config = dict(
    head_dim=64,
    norm_eps=1e-05,
    rope_fraction=1.0,
    schedule='wsd',
    decay_shape='linear',
    batch_tokens=65536,
    max_steps=3901,
)
Each number is 128 + 32 x the weight over the matrix's rms, rounded and kept within 0 to 255. Layers, rows and columns count from 0. Numbers have three digits each.

# layer 4 MLP down, 192x256, rms 0.129, rows 106-191, columns 0-127
126062088128156118166179114172126168119096126116163130094191086145144117117089089114135114150168186125104202151102113145131091120136136138167167103078120149142081215109192156183158068135081151169094160084183131089135080053095127185095102108117077115073191168169130076174136148177166101140110144158184130140138108070156174123122079149111156125089098160153092108175103097132169130144194
133129094091131132147127116148112067131049133221167181158141092186167111185124091128143093165105101166185135079161128136171123131128119093210099084165165140092147102143195098098112100167105142136165124107157153159100135141175129137168146147166149127135126149157109051149144193122078127108170142155142105108193053135131153213114143127090113139092159074119118119124123145155150183145158
126111086153129116048135143146132159070145113078139128121115077124088115108134125174133166129128124138136166112129146161111148139114146085131137125083136127132110177075117127119117146106150101132099110128101166118124094162149087101104115089141107107159091112140139132158133123121105135158130163115158116148128155142143092136126125126142167152174137145130126133162211145114167080170130
141229085138097160125132123144138212107132134087133131192152126119146093137175120124110123130154149101091152149121109081084093152108162072092158147112064125085133073113139128119129166090175131125143089141107115094098118113170115148115157131126151152123154141072134154099104116085181090136124098140092131107106106087122109098128091190128097111145218149078170136123127114063136139176162
072081192100129176141184065106147184122135149108150174107149151128112082093162086088104094130140177176158126190152196144130100074115178123108115104143161180143137093138088132132127170107115160152147123089067122165126066131154109146115073080191161104134074153085102205122092174117068083146150138122112112126117201119134169181130061129176117099130171108163120102212126132115102150134156
126105134126093096107207090132160157094110139116061136126101097157170091052149131152156159112135075130144124110147152099138136098083106117122097119116182161124093154144122163066114091112146126091115112153126141107126096089123144097157105168120166111178135029182091131094136141146127074120088132130120143113117126159111115200176124103105145190095134087100103127142116164182087150121100
117186134128189094143122143113146136196131165171156109147082114104158210142133143144162166135177139090152118106080105120124082102142157122142115135164147164133105107108152139104093117107092120077075116089118102116146115110146134136141114048072069106177119090131137106152117148109203140129153082143110168110142132085113131126134092133087087132143149117124173093159156159134095084091134
148162108165121094156138116171099073132154113107137130140106087099154114140109093141156067131170140111152117183146091137145089173111184136117113161058134170098158085151129152145116157157133105140101139157130084117146062083212156089126161139158121120108083097121086059105109110178151085106104073163119130175109109187126094126216116135137066133108176145085168111072102162143037123134119
140128049135104094126085111114144056091111123106134108168145083160182116157065190143181080134109142156102128120136104103094095130152093105096147119159119129123175151098173126080059219156120145057137099159119161169152158088078107097141188100238074117131117096072165147163170143125189154119099148161124129116113113075179124185093088168117121090034137056131113075135134122168107124105159
130108126129096131062135105112135095151127145156203106196142158100139115163115138149097212088166122131072157112126154129145119181084149209119096124151107198143103138151126113114147105156121177098178116124117112100146129127109085147080131087175123104096189132100145127129137151099122145199145149078141052145133157130103126157185096118099093162120123147068100100160096132146135096117121
115062081208120103047097119080125116110181101194159106123131156109090171160075169191152048146115132130162161093104162139118162160199131107073128129122102103145189186142153139127086123203113112129129092165138155057203101048083147142144099119121121088180137137119208091138094065130058155093110161106124115159112168109102146194101091119145138159099098132051082079172112092140151070162107
093108105117092127195105114115157189112056098063189119131096116097145087143146075123161132102162150118102150119133147099135131117131118120150089117086162083092123148134148172154172117168134156124117154140136101121154092057133133162183126100126169124143132003145072100093102159130143088148121148140095126133150140140139128132162114160167120167120152126121116172129082129158139151117116
170158112165180169146155161167128064176157151164128115161156155188191110191106187126111157162168121121184085213093133143136072168143148125154109133139132121131125119144165189077064111104150127103134093120129101125151120095113104151109172151100091148094105094171110180101122143137110094129192128183097124100101058139144161131149107213132077165092148119105130159177195193158158159091098
127132095156040054133068141133153082136138111124136119131085144225146113163135147145072143125100128137150129135105165170146067154126133080102142141156177123111110133129151067177145186126086140128131145188177112138087201167184116066193112140202102100097125107153145106134176109140085120122163155157157077130167086191078138185113102074091114119091120089098136117069179158154117107105116
113131116104106107170172131155108175157137188147120152102158090139109129126080145131076136175147166104154077095111113170134146102157091149132143241087108149131164125125166127115150151165096088159161116135138130140139159124095082117147112093175151181122120118147128135136180134132134141167121123160123117131133111157111151131080124104115121102116126106116151075105126142143121135130112
122056114117162137156114136164118156137167101114122124100132148106119184155116082126118132129093172120131088151196100123165115134117087165157118180121114134105211138105125137113114072132164181133051069173139144129168121196123177155119062171148138115108039090133088119192128129129082116228108152108162123156081116118105137153087139171095089156144079066112125110139140108128103140090066
057121168142092107157110104149115083169137096160137132127131108128143153167122111150073134080096105076092198031121086171124149134100167136122087075154174130088125112176089116155093187053181144167119131086164093103124183115167142149164148123168171111157070055121106110171180139196155159199146202123148068163115176157144120096148076112098106181116080105177152096141203110128102119127161
114133122123143111128122137094113120172110125136147113163109115168129184138088136118126147120171127128141154112121148119136185164090142083107099159124080088096101126096114130142097103170109122146137130136105087123088156124159107176140123088162104098142160168167144183165117070141124146078115149130173105049139142122113106127179140132160124143100063110107147114124138170076145151165158
165141166175141104119171080086141112140160112122111121205088112114104194073102101195110151160126122132195181105096123116156112142119093152104155106086132122101183151128113101104114128143138121130105123064186150089077127059099125142110140157138122186086179122122107094111110134105194143122158147101152061156156146145194125120135164101123139125139097110135153132082153170113126159166087
157134150137123062118072125131130152081100150134080107120113113140129116154129130131176131064118066124128135115149126144101151027134125072181196140161120120077129193188149104160186134126118127130080150123093157203082147143149067164073122099123150145120135193145141084124163088124133138125139108161112141122132137065149119091128112182081139128169135123179163095123083112135161143119102
191151201094164151143183137108101145156109154153186122095167145115155126099133137093111108142194150134189112139148163146172165156144130193083098127141104059148144099060169145164155106070123160141161133147155131140175171149150165105120070125132174074116141075134187156152130093114094104100089110077135135118112138159112168102101177082128141140196124197105098149109145084151105169108108
049159161048165162142154115115124129152159150114113065108182152179129100100173084135096076149166106139090115156130099059195147099146137114113126162124164134091122144082156183071144159144182145163109134118135149061110075130195086023162131101149066122129133090141145119098063100089182096104163078133070141166122094162104136118126152155171132098160151147090211102105105132109124158150152
107164102123128154169089124138087120085164125147171166116175116165157143140135136107133111138111140081102131086144122118129098149133197112104111144163100119132131134124168110094124157090133103109102104070156135118119057097133120112115138151104111151105176138193157157101141136183114119183111111107135114133170128118135154129145092141126123099171149107108132142155115157171151111160124
090084146114088153104135102102158108164110114117088113138121147134126181126139123156154174137089159164139139135113139140174098148157090116123137177148114095141126130122100174186157097149062149116099102130163163137149033136185133107131157177144088098110080152076123111116141135135088151149169108148111103100107109130104140138157161138158087162122142144117119098179101156109135158115067
106089123170103129110060141162081072120084068230159152154115130087126137087125078133147112130127114141165114135105132113090126080139193094157172188131120075145102092110135101162120174170076140121120136126144128094162148142166153133105138168069167101129121150174100110118130128161157072159169137170065095142100067104064106179145135122146145115123142120165150104136141126164137099079130
121167129088190133110137117184121121150147204189107152131085073130175126082139157142185127134103091100108122122153131092095131149155135154133101123144163105175143188143129085050141166113106145155133152175176070179149135079142099162145132083111121092099184080092149082184086149144158136137144153075105144169167113158142137158159090146147149121177195118072082158095155140180133128116150
097132110145245162092138120097121093126121136085182138086124153119108098066051123176100106134131169108120113078103092126107186131100144094158074169144068048173128186103166122082161148138164132075125144120136154139117145126121137129184119164101111159112148104199206149135113136062133121161083168150153018054126136156123128165207146134136112199167101133138084136171033100164151125141220
121097134120121143156157084131164149190135088122174121138117127099136135123059121114098134065050189111095133141161112190138118119184080136161137115154184119160146116137146085133138102148182150118092113110123112132143119150104178185124099185194120145154116154147171144211164068092121131163113105111089091170165095133179054127122106147095084145091162061113134193128136149135168087149132
078135135154094121136110102114125094099148137175134152140202142100116132175113120173192128116117155172104121103133077041160147165074104092122132103158139064135161123139186174107159142105177101136123126142166129113092104115143114099101099112135167113118093132092132124092159124115071110135136126141170084116198052124155074159184060134174124070117173093173126127132098080107128146103112
115114143118151131111180149162115177108116141164051131109141159135074099110136171106129091095107132089150190163114088154211113092193151089179139184093078114088111124141122101137139113190086111109162066142090110151106147119092117174122111095094155158127115095166157184121110147125166123113180086046131113162145093085108100178140112124118145183234127111115157092126118137088141077149178
146136157111170083204107132108089105148111146169127097137151104160151136117118095131196123161109125188118125129129123112149142148097141167105194173126099165077165173112208134101123153198104154133110123176131145162099121122107114109152112129109183097158156109143122056155110144152132137167107120090097147168123086129114132144147182133180151100117073149136140153117117189153172116083131
128114103119128116172071128149143093127167171139082091109169106139116166127136101073159108122084114091099116146134128148096077164067140097144104137144169111160083178119128087173170133019097104082065133182129120160104165151168145115078154156207119080170079104084176156121144133192111190128132132136097165119133126138188081143123127135153057107111103138064158135126163113127134163130173
068104094137099183132115161154153133111164101058101088100106102182156102158146111096170117073126125147181124125111164180135137206177146170101122084183093114148153053123103163143150103145096149075088078082137103172082146081167165133096139153137144149092157119162125132173096131133135110079110106127147122105085128104162137112129101095144102131068123133182171153137097115152111147061139
113082189096094142163137101145063125115092063102151137129147137125106131113100131096124163188132158119133117141114094136168168116166135134138098130069101125100118065141113104141109143124097120112131118100160102157128142171157142144065155180157071067135146118079130126124090120085124174088147132190144156112114155110184163147153123155090132137047093136165150077132200097080138066155143
122136143168113072136135167163125144100086187200081084133153087137086198138210126121146128175164052073054156146091143103121098156142139090131059106039121087072057090162191131140092187091078108090142164096143123115121061112201125121203164074127142174087040114144161184107135199122159120158149139195140154140159115114153135125143126137143182094172136082085112131152129135152119136133108
087164195110123196153102100146162125165144110157155090141098061077141139131169142140153115039118125161159160159137108138126137107175140168152133192190181141113165136149098103092145087124178096177137124122143109121117137175120157163165130128197137147159175166193084112139133055076110115170188169119139144099145093166125163152140062138165107144128128108161150151142114164188094078112134
127132113133170117095145127126139126138126175111148087125185133150145119104144122116107142064119127141142103019149140107087095078090131110147107148103100131112177062169150065147123161116134138139132185057175150152110134075071091095108122136155167152126133175156173103152082103198123121135165123102129089115064176183159125170170146170128161138155086125149112175128182121121162128107117
185144138190226097165132100105134176164157181153138133110128115109086161105138078099119127144157120107122157138101163092137122162093099102096123111122153091157099154066116078091138141066173127167103092153142150145156182128099135081078174127112147083150145164167180148136104127113159175130084146146101152152130133173174129068123105165191152146145086169149184081100106148073117157047098
164183139099068131105122167135138136180092136130165085132152114153120165116154139089148118184185106117186128151087103134131162099128151069203152131121110154146161070097133129121063140178178174153061139130116100146142168148125139121154155162151053125158162099145140159141085129071134182142071108112115117125079125113116115147119114149171105103112163173132100154102164115149129089130152
087107170161105179117107137142094174154122095122121160114117168131217075161167134084109113153135104130185076164106208129170113126151132129095130109134114137097095118096154083169109127104131106149138122115134156137141107148131052145087122174120146113189128123108137132090089159146115159115153167148128131125199094131122200172098121111105130134125103161104131106076137147094148120161110
117126100103087140136140147095151139110204111168098188155166127098119195075151138115119100128114122150095147147150120106110164166127102174122117138117155089105187107132158094157130150112097133096178096133101142176103153156101127119167101100025138120130161125135145069155134116134176114113120137148099150132160066139177087060147140114069188170102101103108115129169114094130134106094143
161123129141051091181113147126163114086106138142132135195171089081183153121152128174168169097181089129082161132070104144131160160163087107139123106137183101097138145124154062111137139130122068083134144207159140141170113100171153118150130134133054148200105159157159102144093185121173142119107116192198124140146111153138084152145148129184173094170093135168130107200112157112176126131135
078103111137178193164122055095134164136107163109134039103096070147147117149229175121084142134146162082120207107155073110101129094141189187118131157081145099110138138131171120108107122106149149096089187128118123089120102107110121144149114149156114118128185139153153115132123172087128147151171158100151097111138137107128086141119101159153139111107120107153100140115141133179148102111146
082118145091142158162116178134171135101107120171031153136120110166123155119125116170159124135119135085090151151151183155174131102167117202160107173103146149152155164112130044095138115110151127154115101159119120133099121170090124110155166137126166120098079213077128130083140147094103122159081070133132145090117088127174094151145121147169139116184089155099102068093094146080132158176131
127144103119083086076112165108165107197143095093130155116143182123136149104169165111142146132105126165089148151069171108153110127135115125177118113112100136123081138136128103156096119199099081124072130123157121158082140119138133129122163144083170059161132153068126126119183133130121111055169043152191117178123063116091080149140178119136155138095096143117102138088126149122171140100211
130137161094118094156077151159111122175153151115137191093130106151046129113114088149102155098152148174150125111127171074127179145163118164069148068078120102182114152127143148134170059119119185146162173189155092123141149086092103155115045098032097139135193174192130139100115130090175111210089158155207130088154092121082152171081173128158179131106164155186120139107116162120160084104180
128134129103090101152090124141073142087054141136120144126118172158135168159159156147163120169113151170134176118109097088110148174097139173113110086165126144188149074115161078106132151102113142114096154104108129105151118077141174158135143093111163095117124118134210129159082124110127150142098124165113140103080110153112165157162089112163164112154145101133185085188123136136142157118204
128169090156108172127155104148096165170121110118110067122143194096112125070113163161146079148111087070134161152181070164105133126142111134106152103101091091152095103133112107143132121168101131111159130127096127138093107126186157058129088138108111103158141116112105157181158130122185204142166151163108109130157212050186067168147170155154098139125126148100106182154134105096111170151106
101175129176105120144139086092102077125163153176119127171075162153162126193114142129141110143180136139114120120060104125123126100109150063114139117104156146156162132089133110076135179119177164076073137201172097141161151087086144088115176131167144102164171083077128112122107119133102134106128142084132093109149105128136177147060133112144127106104093155088169124085088110171124185176126
108114150143097200186096113136105108063141155134069109153162147132132109191106145133095085187148120160113124159115113137155100076146142119117125090106081145144144107110136185131113132133125071093136153132133179086128174102078120090126156092103153118107150124103166165102147168067095112164134133175146104111109095055115108130100094161098194126162094114145080131171079121065157173186118
131127098106164138182135186114060165097103126166141119097128108115116131166143087140147181130134108117104140131118122163158148108118128098116131158088113122126124169212104102123193155170128207132133142111133098075094143134091126105118169139102146119132149130111066113156085169199053156072174178153103138062173176123123123087128103099109136239116075142104146128142128128118126076174139
142096127029166160124125125094141143152136112061107119067157126144103102171089176100110120179093159097149197157145079147176145146063053173109166128163141176142136131163143125112004109111076140149111129105073156140093132149133058094107126132143140111150120128149127137122140133114104206110235115127128139180191181108103105084130141074132109136119112174138107133154177133086157160147114
128089133134145103106094061120049129074157140142107124124177172104156056106133166118075156114175085029118125086111168131100108124115118134062168110054149126181085179090141071119099145101113141152109165084185133124106175135143135133093142125121123112136102133151157106091172155101108123089174137130187134160108179148119165107141109102084158046127091079141039069112091097163168170139117
101128183136159109153130150151147163125144158167098084120207092112113094149108173085127125056110160151142163140129148117128061142094105160153127155125137183217138138083152179113145121147168124048115138196132172152101098140174131114184109122141183124137107161166107149111192134073090116193072084122067177169155070051066125111145076139145133126141119142149139107086073098096145182139094
089082144116137146127130159092139091135148176139068110099108169151067161108089137131085131113095137144127104148115150146095136135090164107115124127140122114102099162137140108156124149157183128174114088102171115094093127157152094063134058142096073166135059194096115164089170155161125110131123072196122205110111117150132120090169108175176167173100117168033159144091110111077133110128132
173096146102092134120073143119129149091181142186106137097159151138118147124116113120154117138071128177089113136147140113141098132131178119094206080130055088167171185077083084109142192128065066123109136085149133128119127115104103155135140094089128128193083128101133075131169130142159153144066155105140183135096158125114117099115118113150133110124159096077154098193109147075150187143110
073191152089124082136115099166099185117194115124105113081128106066143129105147129113151085108085107121109054165188115119116153056163142142125204131116129111148135149101116155129065106111194160147079161124104133077163117170137071176175152212097152140086141103099088100157134101074127138144093117142136162146159116126104169125116102181134127195120138116121121084106149113148100114170106
192095137131109169102188073167104099128159102124122130111139175130116091146158060159100094129220175151148109096113135151122153132160153159109113099061139099173142143171174129085133131099161134075082112074204126075150105076129188110129166152105164141165067090123142153147035091146131134121136155125121154145092108098112128114142076145122145109165125176139062122125180114093150039102150
212129130130117099121165148143183107170170175111105103157167108136140109126100112117137059145153103116161123084051109120133091083149134105146140144114112145142137114130123165085123111113144123113126102102075098154135132119093102129062164160117158137135096110125155176193159212120139113098111089096112117101182139096115161151143105124116124089085145153175106170165091109102146094173107
165145199129145083102089126099174191123105078143146131148045086175093202086131083177163140171071103093117154136143091121111132100140118081159137147210127133137144051130123103127116110127157071119153105080096079095132171140174126115120123146070101173158125194142098140105160149105079137137113189139124102095169150118165087116134118129213122140162124136134155149120128109166102133134084
127153153123102085124174062115198140127145154128172151144079081189055134143174134147076152171125172133103179127158128116070106157171130129153153178110114167109169095123141086171109124101144127157186134130143122138121124162150135116159131163136115121143144122141145114159168104133159146155127175129135087180113138115090111075190182137145079131121136149105107059074100113145077122168124
076122108072155100121197129200173076130129168121095052135136099167117169163149099172150087090107156116097121145167118117154122134131148103103111135163116114125131120092123122174163152117170109104153132117158145127114127145144121089140207189123086163114145124143137119114144131145104147103096070151130101133119098112169166152103147143112141144130116131128103087147068127145102108126124
167168086154090072154175126052136099195161109097112155158112173130083160130138151142143127101132067135120087124103142135120172138094120137104147081136143111109143068125117138125055158092154064164121128108132159106096134139058097108123123176141083096140158110102120148136129228152146177113152144139118134098084112104171170109146139096056182118161124198075130160086097121097134140166143
104082166130147082143107115150112152116139117197156171137114090110088120163107136156159123110141183138123147145158170052076062126165159134169181083129064140137084136125097149176114201073125165146123132144149128191142150164167136083078100150126118105138122121166089124135137084129154130138103090116095083158126138130141114154080146143120081159133145133127192134083126221134140117108158
096130063025096150115140085162099124168055231124099163105182084110133146119142139112113068142106130139126133204174116105128110076126102134141114113150093111080139067095093135137124160154147168099060160137124140109157142078122148146146094137155097140167119118147156094132125118155159167160078092120138145179119151122103098120103121143146115054113184096082110112093119093155143130110177
129098103142174101163157131060091142106134084089184151141141143128100067150065191099104183087104100192126064181115157140108117108123217163135116118104107083113189135153158147105218167149105108067057144152131114165079106162072062136117130136121136104094157147137182127084103105177172079129165103092172092081136139122088113132150137159146132170210125147092150146125143176091207092111134
160069109154085159097181126176167132119184126143159084103099137130145115151157157127168101177078093082120151194145107151114113121137121121113087205088132160176134119090172136169119120109164158113116050157128103125165076116105089183133110124135089134071044140142111096118135104117096186147145099100175101127142096144111081110100165176119139106179106127115107105151112102139087109119147
120156131176154138149138102125135186131080095134168158141126177147168139158202070076112127089148134168165138181108126074125150132121158120070104145171127090164116151128115142141146125144173072100104110112103187066169151137162185148143178111114127101112170092126142125109104086153126126207154125176162105106133076129169141087142056166162129192130122132202119133112105138162160135089118
201141128148142109152114114120088150156097138149120102195150145103137192102130193130169131124151125142154088115091066103072043156120098124143180189123117142130146159128152123141173138183098139171105153117130142164083148134140127085127131122182169096163170112137135122074127117151212139045123145116094129157172146164188118089170173112092117080167184150072108101086161155097134114125171
168165175111151142150175153109119153163158153156164086146186105143153131082069154132151153120159130101087108113083153139156118094184147088106122111145212128096112114150106097128146163168108123069156097098156055143106142134125132082117193116077116167118189141127060123168110136133139107121077111156130114167096147123159191163108136131161186133118050142175120136123135130185149118160156
124116108102144164108152133138116091178112103064200104115151157134109186168163136110120126108180171146154147094114188123109151119126136189055132078147170150184161153098203128151127082118125096046112148120180155127135163097177146131130097151142157107155101102082158123218150149109111086158132195130158091109086075108170121123137130110194093114168121121108072084125128083105141086135123
177188124155125135072050116155139088180100064092145064090109129103079059118143106139105092125188041138068141114129136174117132098165130097156138083112092128155154135078146122161114114163050140117148180127143083097146151106067109134087134118077133136168153093137113148138051180147148114179175159122110145150061139079061087095157142156115183110144137109140060095119126144182115104103151
172113153143108138090147126111157101105124132180153136168145120136068120167151109221095114147098109130122144122067122088096093115142054172152120105116096097058138143128128143103070118124118042157076173168118059161169138139165133137131132141150090147232182123097110173142136112095071167103083117147123095132140132116143116107126113155138168099124134165145167141108112091098136113150167
114145132101069132153089070163194214144113110122118132135164122133116120164077128134135148168135187127117174113112108099114104092162137132164156185127119219151095140133108102095087119103088144167077119114213131142160090116156145098096146113102096121155171148141116128152186113164090076139192133137097118108180051143112145112088163172150129163138097057214138143108108152187128103116117
109073177116139141148156083107158115077110106116121160098095106135149117095144119053136202120092141189104135108122081159122130119126122164118119146115142212100139141108131086157080151104155094097119112119103112186084137107132093111115116146113102104107087147144098142107175103147186141113137159129145170164117104120113142070142129125133133111180069154173116120146164145095109110113152
114112098156116122114122138139206109072193161117182126086131127163088158106176149166079116182088118111165161095113121136148159093140149072169127108147119156119137116148121150117115140128113147077147115143157140195170110165182128125172116148141082130145152172086122124086148102119090162112095137170097118157176160185103110111165167114143148111143163079138108125144172126133171144117128
139138092124091125100125147141083126117151097087135133083075170078098099104136062125145148141165169185069157178151148103111125113121083109060134127141168107069118131116089123147118091162126173110104148163085105121157112150124083155126196120116088122109128155120128117091127126087116087096119130128150199129022109152126122118096184099104113167094144155164149107128153133181080148092127
108136104148146162086152177146111155121145129164081056121124092156140131099149149123219110121143144186056120079146167119132163126169089134122125126125194150095179121113121145145129120129135098097187127113092157188188130133153128107138130156140111129118140115118162149153178134088179157166140111100072180120117171132153126137098119133100116131148057105137080146149128120180108121215105
151164151146139120177191127121091143135089117128092175086191139122104129084120088146063184102109092122084080149076112113105122094102121062103040134089125077134107163115090112132136131099094094155112116070148111177110086167138126139151158130154122113157111131130103112083075159205059088151122084132154087132120062117148112139122149169160149120125096178148133109087127123157114133087176
152092127110104146149148163102127137147134132083198189132172162136070041091152139122089163127133089087130173149083095135096151124135167086171115071188174139148131105108142072077154084093150106110162116056081125189095114118107141185135190139072109146181178201142104194123120151161175126131128138115098219147132106170097125137093102071104148184117150167163215158086112137128202126180149
143108099108159133119175138121091125121155149142097124095171160172185160127132152139131126187159188123221138126101100195134099182101138118168143128183135161073165132126148160098160154098086125116100121144147153144095114103083115153089079103112139138145079165175132103161160105171150138088090133134141093141101141144118181129149133082101103121148172176103113125074096137102145114096114
141063142112104089037102140122121070151117145206093160177123129129209129162102108092151100154097121091122056140128212160113130159157053127118135105154107097173181142191135130121160111122137074139174153128117040141134106124137176149085161135116154133128082128129111197148109175081177132156166093058179077077065138135115142143130168073135181084093126148155077167118148110117114106095145
124192147077142177095153157094138171084083079135098132134146126093103065138150150114135134054124117119140148168152178154133092113172136135127140131111174159111116168061198148163177062112095113064097180084133122149095064151128125071161154123177122155124083119122109104083148142121165135121136104162138172107105117147212167139104103074092134105135168115100116152083108106138131122168146
167095133126120162131103113071099171085133140064106092092158145124087105136107105113112151068065154198138108104102155151060088192115126105102171122092136122140109180156088159155144153108069107146107130178167098179149136106137105142124070135122124117148161115157073096116133144122143112101148158081146108137129170160121074124126119198098155124172152179193125135095098124125166172146144
065150083173179131133119135141134089111110118159134190112193147137071134175154122138048109142141137084150087127094151147151147166119141088117074103163076127096035068111145152132169169076171133108077157111151112021113155143177194109123141117124109083120131125169119175114176171081149180104109112123092176099093145083143095167112104180194096191140084164126153127159131141138133163103157
145108125148174157152112178163068119117169147110135132163170126160159137110109157122181113148157099160125090079084157155159122083149103128111121104084141154099142157155165162086149121128142106152128147168171111160142126132159075207118084121154088133143149060157066093063152107140122100161200129101113136142136116142071123143137077175160149173106127172087074105126150186069101113108133